Weights of a small GPT-style language model, trained from scratch on English Wikipedia: 8.07M parameters.
Each number is 50 + 15 x the weight over its row's rms, rounded and kept within 0 to 99. Layers, rows and columns count from 0. The size before them is the row's rms in percent of the matrix's.

# down: layer 4 MLP down (transposed), 512x256, rms 0.0895, rows 395-429, columns 128-191
# gate: layer 4 MLP gate, 512x256, rms 0.185, rows 396-430, columns 128-191
# up: layer 4 MLP up, 512x256, rms 0.19, rows 396-430, columns 128-191
down395 099:61 39 50 41 67 53 41 29 13 59 66 48 50 24 61 50 79 58 38 46 27 26 18 40 55 53 48 68 34 56 40 42 39 44 14 55 44 53 45 78 48 53 46 47 48 82 58 48 46 33 57 18 19 24 52 27 53 33 51 33 34 59 52 28
gate396 106:52 47 64 48 67 24 46 38 80 83 26 54 61 52 48 40 76 49 43 66 70 62 31 52 15 33 43 59 53 23 56 47 58 55 49 30 17 59 44 41 38 64 39 41 48 52 44 38 48 38 69 52 50 31 28 54 48 28 46 72 57 58 68 57
up396 104:46 31 68 64 49 47 40 35 48 54 54 47 41 34 55 61 56 24 63 65 51 08 58 57 48 53 34 58 51 28 66 40 48 54 49 50 44 88 60 50 41 59 47 28 34 41 62 52 29 36 65 52 36 69 50 26 44 40 40 49 61 55 64 64
down396 107:35 36 53 55 64 15 60 45 61 55 52 43 58 53 30 41 55 53 64 71 48 56 10 54 76 48 46 59 70 54 41 54 46 44 60 20 63 50 73 47 45 56 65 29 24 71 58 47 45 58 56 17 43 41 46 48 36 55 82 40 64 48 90 79
gate397 102:48 26 60 57 26 58 41 48 78 53 38 43 37 69 47 67 38 51 61 53 11 49 66 50 49 68 62 49 70 66 21 48 61 17 26 73 39 47 65 52 32 57 42 45 44 44 26 39 70 78 56 58 48 60 59 30 55 38 38 53 64 39 28 41
up397 099:42 37 39 58 48 64 34 31 58 60 46 69 58 47 20 44 51 60 33 83 55 65 57 59 63 77 57 45 95 47 37 29 67 37 60 68 58 76 59 48 59 46 75 53 59 57 51 46 55 60 66 56 44 58 50 70 54 56 47 52 54 51 49 43
down397 097:72 81 64 61 47 72 68 50 58 77 60 37 37 99 56 31 67 54 50 06 56 70 25 65 38 43 28 49 67 42 57 70 27 58 45 60 66 27 54 38 59 58 48 65 59 53 39 72 58 40 43 59 32 59 54 61 22 36 32 51 38 74 62 88
gate398 103:34 41 33 73 70 47 25 50 61 52 41 63 48 68 57 47 31 23 66 53 51 36 59 64 45 59 17 48 60 60 35 55 40 47 57 62 51 51 60 70 41 67 61 74 33 36 67 34 27 37 56 34 28 54 64 67 68 56 58 48 63 37 57 49
up398 104:38 44 58 35 87 56 50 41 55 46 64 50 31 53 76 62 58 55 62 55 64 67 68 30 52 55 45 71 59 34 62 37 43 63 49 38 29 40 53 36 26 64 38 32 51 26 56 66 25 45 65 47 45 35 32 67 48 41 67 68 46 99 22 46
down398 104:54 56 86 38 72 50 54 66 70 43 54 42 35 56 46 36 49 45 59 40 52 66 28 43 46 79 53 68 52 33 49 45 44 53 57 57 84 53 68 38 45 09 43 40 44 46 50 40 41 20 66 27 48 71 65 45 47 56 80 43 59 53 15 61
gate399 102:78 60 61 66 57 43 49 61 50 61 72 31 55 63 52 33 59 51 67 57 22 63 54 52 26 41 41 00 58 44 65 32 61 25 59 24 49 27 47 64 43 43 63 69 24 65 60 71 39 55 30 68 45 31 53 53 65 73 33 48 51 60 37 64
up399 101:70 57 57 72 47 60 42 65 69 35 61 65 42 39 43 54 42 47 57 26 63 48 41 25 33 47 43 61 60 56 64 54 62 40 60 26 43 54 22 37 51 66 53 50 76 62 48 22 40 81 70 75 51 17 42 50 39 48 39 72 39 68 37 47
down399 095:45 68 34 32 45 57 68 62 60 40 47 59 38 42 53 37 27 40 28 38 47 46 60 59 57 66 27 55 68 45 45 46 55 61 31 43 65 46 43 53 46 54 54 69 54 18 51 63 80 77 61 66 66 44 63 79 42 48 58 62 40 51 44 59
gate400 098:29 49 35 24 31 81 27 49 65 45 42 60 24 99 47 54 47 64 63 54 40 49 37 60 47 56 49 76 36 51 58 31 37 45 65 51 41 31 39 61 15 47 32 49 44 55 61 38 51 77 74 45 51 56 33 58 38 65 58 32 64 49 41 04
up400 097:78 47 63 40 27 71 31 51 49 27 51 37 46 71 44 68 26 48 35 68 54 73 48 51 40 47 61 90 66 29 37 61 54 54 70 45 22 50 33 42 73 68 46 65 69 45 34 59 54 71 46 65 60 49 53 46 33 32 53 44 26 22 51 27
down400 095:59 58 45 60 53 49 59 55 44 73 57 65 65 37 47 70 62 37 49 71 32 46 36 22 70 69 38 36 56 56 50 66 43 75 61 48 46 65 39 63 54 52 39 59 38 49 66 58 61 51 49 52 56 48 35 53 65 74 74 66 19 47 55 66
gate401 100:59 37 55 33 67 66 32 45 32 56 58 50 65 74 30 56 64 65 36 51 58 38 35 67 37 50 52 50 39 07 77 47 59 41 45 67 43 44 61 43 74 25 24 29 55 35 63 68 54 61 43 41 68 44 51 60 72 58 39 54 66 78 52 21
up401 101:59 63 42 18 82 59 48 89 51 29 66 54 37 50 78 49 52 41 52 46 68 53 41 56 14 65 38 64 35 56 46 45 51 58 60 39 68 48 43 28 28 40 59 61 61 39 70 68 37 58 27 54 54 30 51 56 54 65 47 32 51 37 56 55
down401 102:66 24 48 39 79 26 29 25 41 70 40 36 55 74 44 70 57 70 47 37 37 40 40 28 48 51 45 15 75 31 79 29 56 47 56 35 37 55 44 58 53 60 37 69 45 70 55 58 58 49 44 55 46 28 77 52 41 65 42 40 69 29 34 59
gate402 102:44 69 56 32 54 32 39 71 24 50 75 36 53 45 27 39 48 72 45 30 44 46 19 56 31 56 24 83 54 66 40 41 38 58 47 69 35 29 47 42 59 36 39 52 39 66 36 49 57 62 53 38 61 70 53 47 40 46 62 47 50 69 95 46
up402 098:65 46 60 46 74 41 59 30 79 69 51 39 60 50 49 64 36 69 62 52 37 47 45 63 80 29 42 49 46 56 38 60 52 57 41 45 54 33 58 62 62 54 74 74 45 39 55 58 62 46 30 68 39 35 78 59 49 62 71 26 73 55 32 47
down402 101:45 41 40 51 61 31 33 30 51 59 32 97 51 32 46 61 55 71 71 60 45 38 69 44 38 48 59 40 56 55 47 71 59 27 84 27 28 41 50 50 80 29 54 55 31 73 42 69 51 30 77 09 41 57 53 48 40 64 25 32 57 53 45 67
gate403 101:58 69 66 24 43 59 45 56 49 44 21 40 48 23 50 33 42 36 49 61 34 32 52 58 47 23 30 33 62 64 48 43 39 51 60 51 27 50 23 22 38 60 36 60 89 52 45 58 55 49 89 61 42 69 39 36 80 00 47 67 55 42 65 76
up403 097:44 52 50 62 52 33 51 53 72 34 52 31 52 58 66 57 75 46 52 19 36 46 56 64 55 52 28 59 34 63 68 47 36 58 69 33 46 71 49 63 59 76 42 67 72 65 51 39 11 50 59 46 39 85 49 54 50 15 41 63 64 53 44 78
down403 105:50 54 45 48 56 27 45 29 57 43 83 27 44 57 33 82 28 84 52 37 51 59 56 38 36 52 60 58 35 59 30 46 41 60 37 33 43 36 49 67 54 44 52 60 56 48 62 51 42 67 48 29 73 81 52 37 65 54 49 53 47 22 53 51
gate404 098:55 44 55 35 46 40 48 25 48 47 29 46 35 83 59 60 40 49 32 47 41 27 56 92 58 32 45 63 74 54 36 67 59 56 64 48 52 22 35 42 50 45 47 53 47 52 54 41 51 48 46 60 37 52 33 50 38 61 57 55 61 48 42 77
up404 098:62 54 83 37 24 22 69 48 51 12 50 38 52 60 17 57 50 65 30 48 55 02 59 57 26 56 30 39 50 50 35 57 56 30 27 31 64 50 34 44 60 37 59 34 66 50 40 85 35 77 58 71 58 46 31 65 31 47 52 79 48 38 25 49
down404 096:27 13 60 35 53 36 43 48 61 53 34 58 68 59 42 74 74 55 54 48 56 50 72 53 70 57 71 57 47 75 33 36 57 42 69 82 59 41 37 67 63 61 25 27 46 40 36 43 33 54 45 47 50 60 54 49 53 85 52 64 63 36 37 66
gate405 098:37 56 66 39 75 51 46 46 54 51 29 54 51 49 49 62 40 59 72 29 46 67 52 62 44 46 60 45 59 44 69 32 67 76 23 62 49 43 77 53 37 45 83 38 18 18 28 56 49 57 54 44 55 60 69 25 57 76 72 58 10 57 83 41
up405 098:44 40 82 48 35 45 41 43 57 41 43 42 20 74 27 47 41 59 73 61 54 53 50 45 50 32 45 48 10 56 58 42 39 75 55 77 47 60 53 37 47 52 68 45 76 14 42 46 52 47 39 65 63 35 63 58 41 48 48 72 27 57 43 56
down405 102:56 48 28 50 47 50 46 86 72 44 75 51 50 60 55 31 67 59 52 62 42 41 51 35 46 53 36 54 45 44 53 71 76 60 72 58 12 42 50 64 74 36 61 60 44 48 64 56 69 63 52 53 81 30 52 26 47 41 60 63 76 52 61 45
gate406 106:59 59 72 37 33 43 47 60 99 63 65 50 74 39 44 56 65 61 82 29 50 62 36 48 30 71 75 72 65 37 69 33 27 59 19 76 54 56 49 32 82 50 64 66 58 39 62 62 63 54 58 53 46 37 54 35 50 54 60 54 34 34 18 42
up406 098:75 51 34 51 31 30 61 48 27 49 31 74 73 53 63 54 52 58 48 68 30 38 62 38 24 38 61 16 87 29 36 43 30 45 36 26 60 37 40 36 29 52 30 65 56 37 25 33 39 35 62 42 50 17 57 55 56 35 64 78 38 78 28 69
down406 092:22 43 28 56 60 65 48 52 57 53 46 37 73 55 69 58 38 38 46 35 53 35 45 57 30 54 45 73 29 36 59 53 53 57 24 53 63 47 33 49 45 49 43 43 40 42 65 49 50 73 80 39 43 63 80 71 53 62 44 51 70 31 49 32
gate407 094:61 69 35 51 55 53 46 51 68 55 54 36 48 43 47 32 42 39 47 61 49 55 49 73 54 59 28 40 66 39 48 32 49 48 60 52 48 42 59 77 43 61 53 62 61 29 47 50 50 47 37 22 47 24 63 73 57 58 72 59 28 37 37 42
up407 095:64 35 45 28 49 53 42 46 62 53 68 37 37 43 42 82 37 41 81 29 38 27 62 49 62 43 48 47 56 61 30 43 47 20 42 52 56 35 27 39 74 92 54 48 38 57 51 44 66 37 54 70 54 59 61 50 48 44 51 30 78 59 41 51
down407 100:79 48 43 24 45 18 49 53 53 51 37 51 63 43 66 60 48 75 34 47 20 63 65 32 61 55 49 42 48 61 45 50 40 25 27 42 74 67 41 51 15 64 32 30 31 37 41 50 59 11 67 75 40 58 39 56 35 73 43 54 64 55 59 58
gate408 101:35 27 49 25 27 15 61 35 57 81 58 59 61 44 45 63 47 26 55 17 67 55 35 50 46 32 40 73 24 33 52 47 44 85 61 35 36 51 39 30 50 78 38 61 59 40 84 56 56 45 68 43 63 62 57 49 49 40 37 81 63 41 39 00
up408 100:62 48 79 43 47 84 60 48 15 43 60 62 51 47 72 74 58 40 41 51 74 42 31 63 25 43 59 30 33 52 32 17 59 53 46 43 52 57 68 32 36 37 79 20 38 55 42 45 28 30 49 67 63 72 45 49 45 48 56 67 48 47 51 64
down408 096:37 57 27 08 46 42 37 49 68 39 63 25 64 64 16 70 45 53 55 55 47 44 46 71 46 65 46 67 56 58 65 48 78 43 54 69 78 36 44 63 35 40 44 67 54 42 65 40 30 42 58 39 67 41 84 57 61 51 53 59 69 48 43 28
gate409 098:42 48 45 68 52 71 46 60 30 40 62 69 86 91 39 57 66 49 65 24 39 67 57 26 42 46 73 65 59 36 58 35 54 37 40 68 64 64 35 39 76 57 51 41 55 19 53 55 35 35 47 50 35 55 59 57 52 53 64 37 60 84 36 46
up409 096:77 71 55 46 57 37 45 47 58 57 31 73 40 32 64 53 57 49 32 77 62 67 38 65 26 37 36 79 46 78 50 43 70 63 34 56 18 72 42 51 42 52 27 42 32 55 43 62 55 44 26 45 44 38 59 75 67 62 44 46 65 57 60 40
down409 092:54 43 10 65 50 38 29 40 47 51 36 54 61 34 74 55 46 63 64 71 43 59 41 48 61 68 43 57 49 59 47 30 76 65 52 72 51 56 34 72 65 51 50 73 65 53 62 79 45 53 42 56 49 65 48 76 63 40 64 67 66 87 25 42
gate410 098:32 75 00 44 40 46 36 70 58 41 32 61 35 48 55 36 55 78 67 68 67 78 31 48 46 48 62 47 51 37 62 63 15 44 47 51 45 64 48 52 36 45 65 51 51 60 47 58 39 53 80 64 54 61 31 50 60 60 58 40 45 52 35 42
up410 096:32 65 58 53 82 55 43 72 48 60 55 75 45 42 40 31 47 63 75 47 41 63 28 42 56 77 20 83 35 47 31 38 17 43 39 35 23 48 60 68 43 53 35 49 59 73 47 33 44 57 49 58 51 78 36 77 39 65 40 38 78 68 42 54
down410 091:39 34 26 55 33 44 61 33 30 48 27 54 58 26 58 51 58 23 48 31 70 59 69 56 26 66 88 73 54 64 73 45 61 39 73 34 59 50 40 55 48 51 53 52 31 40 51 62 39 53 37 66 62 45 26 64 61 48 73 79 46 49 69 30
gate411 106:62 39 57 51 55 51 75 32 47 55 53 27 59 30 93 90 77 55 23 52 30 61 62 42 50 46 31 60 39 47 45 42 69 40 50 62 41 60 62 42 32 64 52 65 60 58 75 51 46 58 29 48 79 28 31 36 44 49 51 35 80 58 78 70
up411 101:51 23 66 61 35 62 38 35 51 71 49 29 52 39 67 49 34 57 55 48 44 81 51 27 34 56 67 85 52 42 47 44 41 71 70 36 38 43 51 39 56 52 56 51 53 65 68 59 24 45 47 50 70 39 46 35 29 69 39 69 62 37 69 69
down411 102:58 34 37 47 40 50 65 34 82 36 44 49 53 64 53 68 52 84 44 80 68 44 61 58 44 46 58 75 45 44 44 35 45 79 61 55 46 44 65 55 67 67 63 66 43 43 32 61 42 51 21 56 79 69 40 15 41 54 85 27 31 57 55 74
gate412 094:52 35 46 49 35 82 49 65 38 57 40 30 74 65 52 48 31 53 21 36 70 20 63 23 52 81 23 54 23 40 44 65 43 48 19 41 52 28 30 47 49 54 58 61 37 56 42 42 59 31 72 57 66 24 68 50 60 59 61 66 63 51 56 33
up412 093:52 42 27 19 45 24 29 16 54 52 50 49 68 59 76 64 47 65 40 62 37 42 73 65 73 26 40 65 47 60 60 60 50 53 61 26 69 47 38 56 38 17 58 68 59 44 60 49 83 18 38 54 34 53 44 64 19 40 57 64 53 62 52 58
down412 093:58 48 48 27 55 37 33 20 49 54 70 59 65 27 65 57 73 72 48 78 49 39 15 33 76 51 47 49 54 45 52 38 56 48 31 70 57 68 55 61 78 35 40 34 67 65 42 40 35 44 78 24 44 66 46 49 54 58 27 50 43 39 72 46
gate413 105:39 50 39 70 59 47 84 63 46 62 52 34 86 66 29 46 67 57 81 52 54 62 58 53 32 55 56 48 72 46 25 36 43 45 65 55 68 25 45 63 60 60 41 51 60 32 48 36 72 47 54 65 51 32 65 50 38 48 87 41 48 75 61 68
up413 100:56 52 70 24 59 62 30 64 43 53 46 49 53 43 54 58 37 49 73 36 86 28 41 75 54 34 58 55 34 40 52 14 72 71 38 74 52 52 60 37 45 62 44 74 30 66 38 61 28 41 53 51 41 55 48 58 61 15 68 65 48 66 35 45
down413 105:61 81 48 67 55 73 62 27 73 79 69 52 57 82 54 44 34 45 50 49 37 65 19 22 54 56 77 68 56 76 49 40 40 26 58 11 54 60 37 60 53 26 48 41 41 35 44 47 58 37 27 54 44 49 63 65 81 75 26 60 45 51 39 68
gate414 101:57 57 45 70 59 39 47 28 69 50 60 49 63 55 58 51 62 62 46 49 58 51 51 59 27 49 41 31 57 39 45 21 39 49 63 60 72 55 53 23 61 55 42 64 67 62 23 23 23 83 65 13 28 29 31 40 50 41 66 63 33 81 57 29
up414 102:36 09 41 41 39 55 53 77 51 40 39 30 61 53 32 36 32 77 54 57 41 62 52 39 68 54 37 37 73 84 46 61 60 51 33 63 60 48 43 63 42 52 54 50 59 51 22 59 41 52 38 44 98 64 37 73 59 52 50 61 41 50 46 66
down414 100:55 75 60 42 44 60 53 46 32 38 58 48 58 26 33 39 51 18 67 58 40 48 37 87 41 73 61 51 83 58 74 33 50 57 56 60 49 59 38 65 72 53 48 44 39 46 66 45 63 54 36 57 71 36 55 34 64 36 77 59 53 94 31 57
gate415 098:45 93 70 52 35 55 43 45 38 56 26 49 25 40 43 66 56 45 77 29 57 46 07 47 31 28 36 32 74 47 46 60 50 51 44 39 72 62 57 49 57 71 54 74 64 41 74 36 83 52 37 52 57 62 49 42 44 46 19 56 78 71 45 47
up415 097:58 56 49 27 22 48 40 86 47 25 46 57 38 59 45 57 46 48 40 53 57 79 61 49 36 43 50 71 74 56 47 66 41 49 59 37 53 31 64 63 45 55 38 45 51 49 89 44 43 46 28 68 29 34 46 63 37 65 72 36 60 63 42 51
down415 097:70 32 58 52 50 70 68 63 55 75 77 28 27 58 37 49 46 14 42 56 44 61 79 44 62 57 57 66 67 27 53 37 48 74 60 38 50 41 43 33 54 43 34 37 39 46 56 41 43 32 46 26 68 35 34 57 73 67 27 24 59 58 25 46
gate416 098:65 44 78 58 30 57 64 28 55 41 71 50 66 39 49 41 57 65 44 56 42 33 58 44 32 47 66 64 34 83 18 53 54 35 78 41 37 56 20 54 48 66 46 53 28 70 53 42 44 36 70 29 57 23 51 64 43 58 42 56 28 37 49 34
up416 094:42 53 52 49 36 59 24 60 25 29 43 56 56 57 82 55 25 36 40 58 55 54 50 58 42 69 31 50 77 24 37 68 47 43 49 46 54 62 03 77 48 39 42 11 47 69 59 47 64 35 42 70 52 38 51 71 54 48 39 37 31 40 56 43
down416 100:49 42 21 36 64 46 56 30 26 57 46 52 65 55 18 56 59 43 49 53 54 48 55 42 55 39 71 54 61 70 46 55 48 27 48 67 75 64 46 24 65 49 40 48 35 36 43 44 58 58 54 37 59 34 39 66 31 66 57 56 61 30 40 56
gate417 097:45 48 47 53 61 56 33 61 33 69 52 25 33 48 22 72 44 58 66 39 90 20 52 53 76 73 80 05 36 23 49 42 41 54 79 59 32 60 62 49 67 53 73 42 57 37 39 27 74 57 61 35 26 40 74 46 33 54 27 68 72 60 75 67
up417 097:34 73 34 38 57 66 58 39 63 43 23 49 57 46 24 35 43 43 59 67 44 55 27 79 59 48 29 25 45 45 55 50 45 57 63 86 36 31 50 23 41 21 68 54 26 63 49 58 50 57 50 51 50 40 43 52 27 68 64 19 63 25 53 45
down417 102:40 47 44 52 42 61 32 29 58 64 43 67 55 47 33 55 82 44 36 16 68 43 36 28 62 46 53 62 73 58 61 48 59 56 35 83 31 37 25 30 75 40 59 54 30 52 45 61 77 67 70 54 57 70 36 41 48 64 45 52 61 64 46 58
gate418 104:32 40 32 27 98 60 90 57 45 32 81 40 51 50 75 65 47 31 62 59 63 63 40 68 58 58 44 47 47 56 58 25 41 49 48 37 44 53 47 54 39 40 54 58 45 39 55 66 45 38 72 59 60 57 62 85 09 49 41 60 45 73 47 53
up418 102:52 73 50 48 51 70 69 24 58 15 54 29 63 62 44 70 30 49 40 55 37 69 46 60 17 40 57 33 47 45 29 59 57 60 39 31 50 40 57 44 41 75 60 41 41 37 35 75 47 63 27 60 18 64 65 36 44 51 60 40 45 39 48 73
down418 099:37 57 79 50 34 49 37 58 48 45 54 38 52 75 71 45 57 47 47 42 29 43 47 60 70 21 60 55 67 72 64 47 72 59 55 46 46 81 19 50 56 46 26 57 17 35 56 49 16 29 63 68 44 38 55 37 54 65 63 73 68 37 76 54
gate419 092:50 40 63 54 69 37 51 52 31 65 31 46 71 63 63 29 61 41 70 81 52 65 41 37 35 40 38 69 61 71 55 33 60 59 51 70 22 46 75 58 63 64 44 59 59 48 42 38 48 36 47 38 54 49 58 61 58 58 69 41 59 48 48 32
up419 098:35 44 51 48 25 54 69 69 61 52 59 40 63 40 39 29 33 40 44 89 56 33 54 44 44 37 41 62 67 66 57 51 59 59 53 63 52 42 67 38 38 57 31 54 78 69 66 12 36 38 46 60 49 55 53 71 51 38 59 63 62 49 34 71
down419 095:64 60 70 38 67 37 53 52 68 39 65 75 24 41 71 57 50 41 52 49 56 43 47 51 60 56 47 69 56 35 57 65 55 39 67 38 34 44 38 34 80 53 64 47 45 60 28 76 49 41 27 42 56 50 48 48 56 57 64 85 43 58 30 50
gate420 094:51 61 56 72 77 52 45 65 32 52 64 67 52 46 50 65 43 68 56 26 54 51 33 52 51 10 62 69 30 69 54 45 51 62 51 71 55 35 21 51 57 25 54 46 25 44 49 22 52 57 74 50 61 45 43 48 52 55 46 57 52 40 51 51
up420 098:32 23 53 23 48 23 39 48 41 68 82 56 61 32 48 69 66 75 34 49 60 59 49 37 56 67 38 52 27 62 52 43 14 28 73 63 45 22 31 31 53 76 55 51 47 52 71 58 39 52 76 45 31 48 52 51 41 60 56 68 47 35 58 39
down420 100:45 49 60 48 66 37 31 29 37 37 27 74 54 25 68 59 60 41 56 20 31 66 68 73 50 54 68 58 58 64 08 44 31 43 43 55 28 66 65 36 35 57 60 45 27 68 39 56 55 36 49 72 36 48 75 60 87 60 71 48 53 48 42 28
gate421 097:77 38 49 47 26 61 79 51 42 33 49 44 32 64 50 55 33 37 51 42 50 64 20 51 36 22 56 57 67 57 52 39 51 52 63 56 32 55 61 44 35 71 43 77 45 41 38 62 73 43 14 61 53 42 70 40 66 45 71 35 41 35 46 49
up421 099:60 69 64 67 69 30 53 42 67 46 62 73 41 50 46 36 64 33 40 58 35 62 30 37 62 48 58 57 49 37 62 52 58 48 78 41 76 31 50 58 70 43 53 27 55 52 52 41 55 44 56 45 39 32 57 38 49 64 13 39 67 82 52 73
down421 099:56 53 56 12 39 82 55 45 59 71 62 57 25 71 25 64 40 60 58 62 28 41 68 46 62 53 51 41 59 55 32 66 45 56 25 69 56 24 39 48 56 74 59 35 66 65 50 46 52 70 50 56 56 43 01 57 52 80 48 68 35 49 56 50
gate422 103:30 75 76 49 25 68 48 56 34 43 43 43 69 56 32 65 66 45 60 71 62 63 34 35 66 33 58 57 66 53 35 20 54 52 53 39 47 27 63 42 59 49 12 71 06 51 48 42 35 43 42 50 54 48 39 60 59 57 62 49 46 39 46 68
up422 103:48 45 58 59 81 31 39 54 27 67 85 48 51 80 43 59 48 39 41 33 31 40 43 35 35 31 18 44 64 62 69 72 79 51 70 67 73 70 33 53 30 54 36 34 45 51 57 63 76 62 49 45 41 62 56 40 31 60 40 50 50 40 58 32
down422 105:27 54 23 60 51 52 62 37 38 50 60 27 60 41 66 41 43 38 52 34 42 49 57 60 50 52 69 65 34 49 47 43 64 42 62 50 58 48 43 32 25 40 44 37 82 42 80 54 38 58 58 68 33 31 68 70 46 59 50 37 25 52 40 50
gate423 097:59 38 56 37 65 67 63 29 56 24 54 63 59 22 61 50 66 45 50 72 39 52 71 54 36 67 72 59 99 60 63 46 45 41 57 53 19 43 51 70 32 23 42 44 41 49 63 23 40 37 73 43 86 52 29 53 39 46 64 49 62 47 46 42
up423 099:47 32 39 34 58 46 24 55 47 45 62 54 53 86 42 38 67 48 51 54 75 53 73 70 63 53 42 52 75 62 45 37 35 39 59 49 60 21 40 38 25 53 43 37 39 34 67 37 61 50 48 25 47 55 49 63 79 40 67 51 37 17 76 82
down423 104:51 40 53 77 55 34 36 11 59 50 72 60 61 44 52 75 30 65 53 33 54 63 18 43 42 52 63 61 57 41 57 67 48 42 63 44 63 44 42 14 68 67 55 56 73 37 22 39 45 65 50 44 72 65 35 61 42 36 32 63 35 46 15 64
gate424 104:30 40 54 52 49 41 69 76 43 61 59 42 55 65 63 63 31 37 48 62 19 38 80 28 27 52 66 43 35 49 57 34 63 55 68 64 48 46 27 71 37 50 71 76 46 52 66 59 36 68 56 51 53 64 44 77 44 70 61 60 46 54 47 34
up424 097:22 48 58 41 56 70 38 48 28 34 64 37 27 39 62 47 23 41 59 57 73 69 47 45 45 66 67 45 55 52 57 56 41 75 25 68 44 61 41 75 30 39 22 57 61 87 61 67 43 73 44 50 56 67 69 54 38 24 45 57 76 75 81 47
down424 104:49 16 55 65 30 45 32 51 68 59 74 45 49 48 44 67 50 63 43 28 45 25 66 48 82 71 47 69 69 33 74 48 25 65 30 48 76 43 72 48 61 43 49 50 51 30 51 57 60 29 41 64 47 45 84 68 42 58 55 17 40 48 43 65
gate425 099:27 30 53 70 54 51 59 35 59 57 47 38 31 84 55 68 42 41 45 52 26 32 41 63 63 55 33 57 45 54 18 40 27 22 40 40 52 46 07 36 74 74 47 68 36 63 65 28 70 51 40 54 66 40 54 46 28 68 18 26 57 37 35 60
up425 097:43 47 46 44 55 53 27 59 64 51 47 48 43 35 48 37 34 70 68 41 59 37 76 44 69 59 40 24 41 38 68 43 55 74 59 54 55 47 61 36 54 40 74 62 39 61 48 61 62 51 33 57 46 71 47 38 34 58 72 88 38 34 58 68
down425 102:39 58 61 40 24 76 41 50 75 34 72 62 45 62 68 48 47 58 44 28 31 33 44 38 42 57 35 52 53 44 68 64 51 67 63 52 50 49 25 50 49 57 21 50 62 32 56 34 71 39 59 56 67 48 53 27 71 51 38 55 35 62 57 73
gate426 101:39 44 59 32 58 91 50 50 57 53 51 43 64 58 58 27 54 40 76 59 26 58 72 38 35 67 60 44 72 64 47 62 50 39 34 47 26 74 27 45 57 64 20 60 46 53 42 22 56 46 33 47 47 40 45 53 22 49 62 52 51 58 60 36
up426 095:59 47 30 69 72 58 83 48 76 46 61 35 53 49 59 29 76 70 57 35 49 42 57 56 43 61 43 54 57 40 50 32 31 49 43 74 52 40 49 70 77 53 42 29 47 60 47 53 72 38 44 57 61 37 56 22 71 76 39 43 35 38 44 51
down426 097:57 88 22 41 23 41 53 25 32 56 44 27 66 43 29 69 70 72 25 31 33 51 75 48 15 30 50 74 42 51 24 33 25 40 37 54 49 44 72 33 61 54 39 59 68 67 48 72 31 52 56 42 53 40 69 30 41 31 51 60 25 28 20 53
gate427 099:59 38 43 62 33 66 42 64 26 12 39 62 55 29 50 24 54 42 65 68 36 40 33 45 32 45 34 73 71 48 43 45 53 50 31 68 43 58 50 69 29 79 18 55 41 43 74 65 70 49 28 52 49 68 24 68 36 24 45 49 61 71 31 32
up427 101:32 42 37 63 94 67 19 60 40 56 57 61 77 29 51 43 49 54 36 37 72 69 41 33 38 40 52 62 68 26 46 50 42 53 56 56 39 57 42 40 44 59 51 55 46 36 61 53 80 58 59 67 87 55 45 40 46 11 53 50 44 45 57 68
down427 100:57 50 48 42 77 46 44 59 56 64 33 66 50 63 70 43 38 26 60 57 34 67 31 57 66 42 35 61 13 60 42 63 50 43 49 38 15 47 55 31 53 42 61 67 41 68 62 40 44 46 47 75 51 39 46 40 27 24 21 51 36 59 80 33
gate428 101:46 52 42 59 48 83 71 54 43 75 65 34 67 70 29 70 37 73 68 55 55 25 68 29 42 53 72 18 51 42 49 43 55 68 72 61 59 26 46 60 47 64 49 39 59 48 70 30 52 63 44 54 43 79 25 43 50 17 40 34 35 24 58 50
up428 107:20 47 45 53 62 32 48 75 51 63 49 52 58 34 38 41 63 54 46 44 46 79 75 53 60 75 63 64 49 51 21 59 56 77 38 43 35 20 59 34 48 31 53 52 13 53 46 62 58 65 57 18 11 31 67 51 61 57 74 50 71 56 55 35
down428 097:41 31 47 39 46 53 44 40 58 43 64 65 50 79 61 63 47 53 51 65 53 38 26 72 53 58 50 55 64 43 47 33 63 40 58 55 49 58 29 19 34 44 67 44 55 65 78 50 65 24 69 33 47 40 56 48 81 55 52 53 48 72 62 49
gate429 098:64 45 58 30 72 58 35 45 49 57 67 49 20 60 62 38 60 60 43 35 53 58 34 50 43 44 36 52 58 77 64 76 57 38 61 52 54 30 40 42 73 53 72 32 47 25 22 79 52 60 56 53 56 39 39 09 62 54 70 27 48 69 66 31
up429 098:67 46 22 77 35 44 15 50 45 50 26 42 44 65 41 65 39 59 51 53 33 40 49 42 33 74 73 37 64 69 45 48 37 37 18 33 54 40 39 28 73 43 33 52 48 69 69 32 10 22 54 30 41 48 49 67 61 50 46 61 63 23 46 24
down429 104:44 38 45 40 87 40 48 60 46 34 38 94 41 77 38 29 45 49 74 55 32 34 50 63 34 57 68 29 55 32 73 52 42 64 54 36 54 49 58 37 79 48 59 54 34 47 29 37 70 57 52 39 56 42 45 45 45 22 41 51 59 47 43 43
gate430 099:38 75 63 62 56 74 51 75 56 21 57 40 47 41 72 58 42 57 14 44 59 57 52 43 64 53 50 48 37 31 37 42 71 82 43 52 71 72 74 49 40 27 47 29 34 35 61 45 58 75 46 28 40 31 27 42 42 59 61 29 37 43 45 28
up430 100:51 52 46 42 47 79 57 49 73 31 70 60 67 53 55 48 35 27 67 30 65 62 68 54 54 39 58 59 78 53 66 46 33 46 09 53 24 71 45 53 41 49 43 45 49 39 44 47 49 42 58 54 51 43 33 41 35 59 39 59 50 51 50 31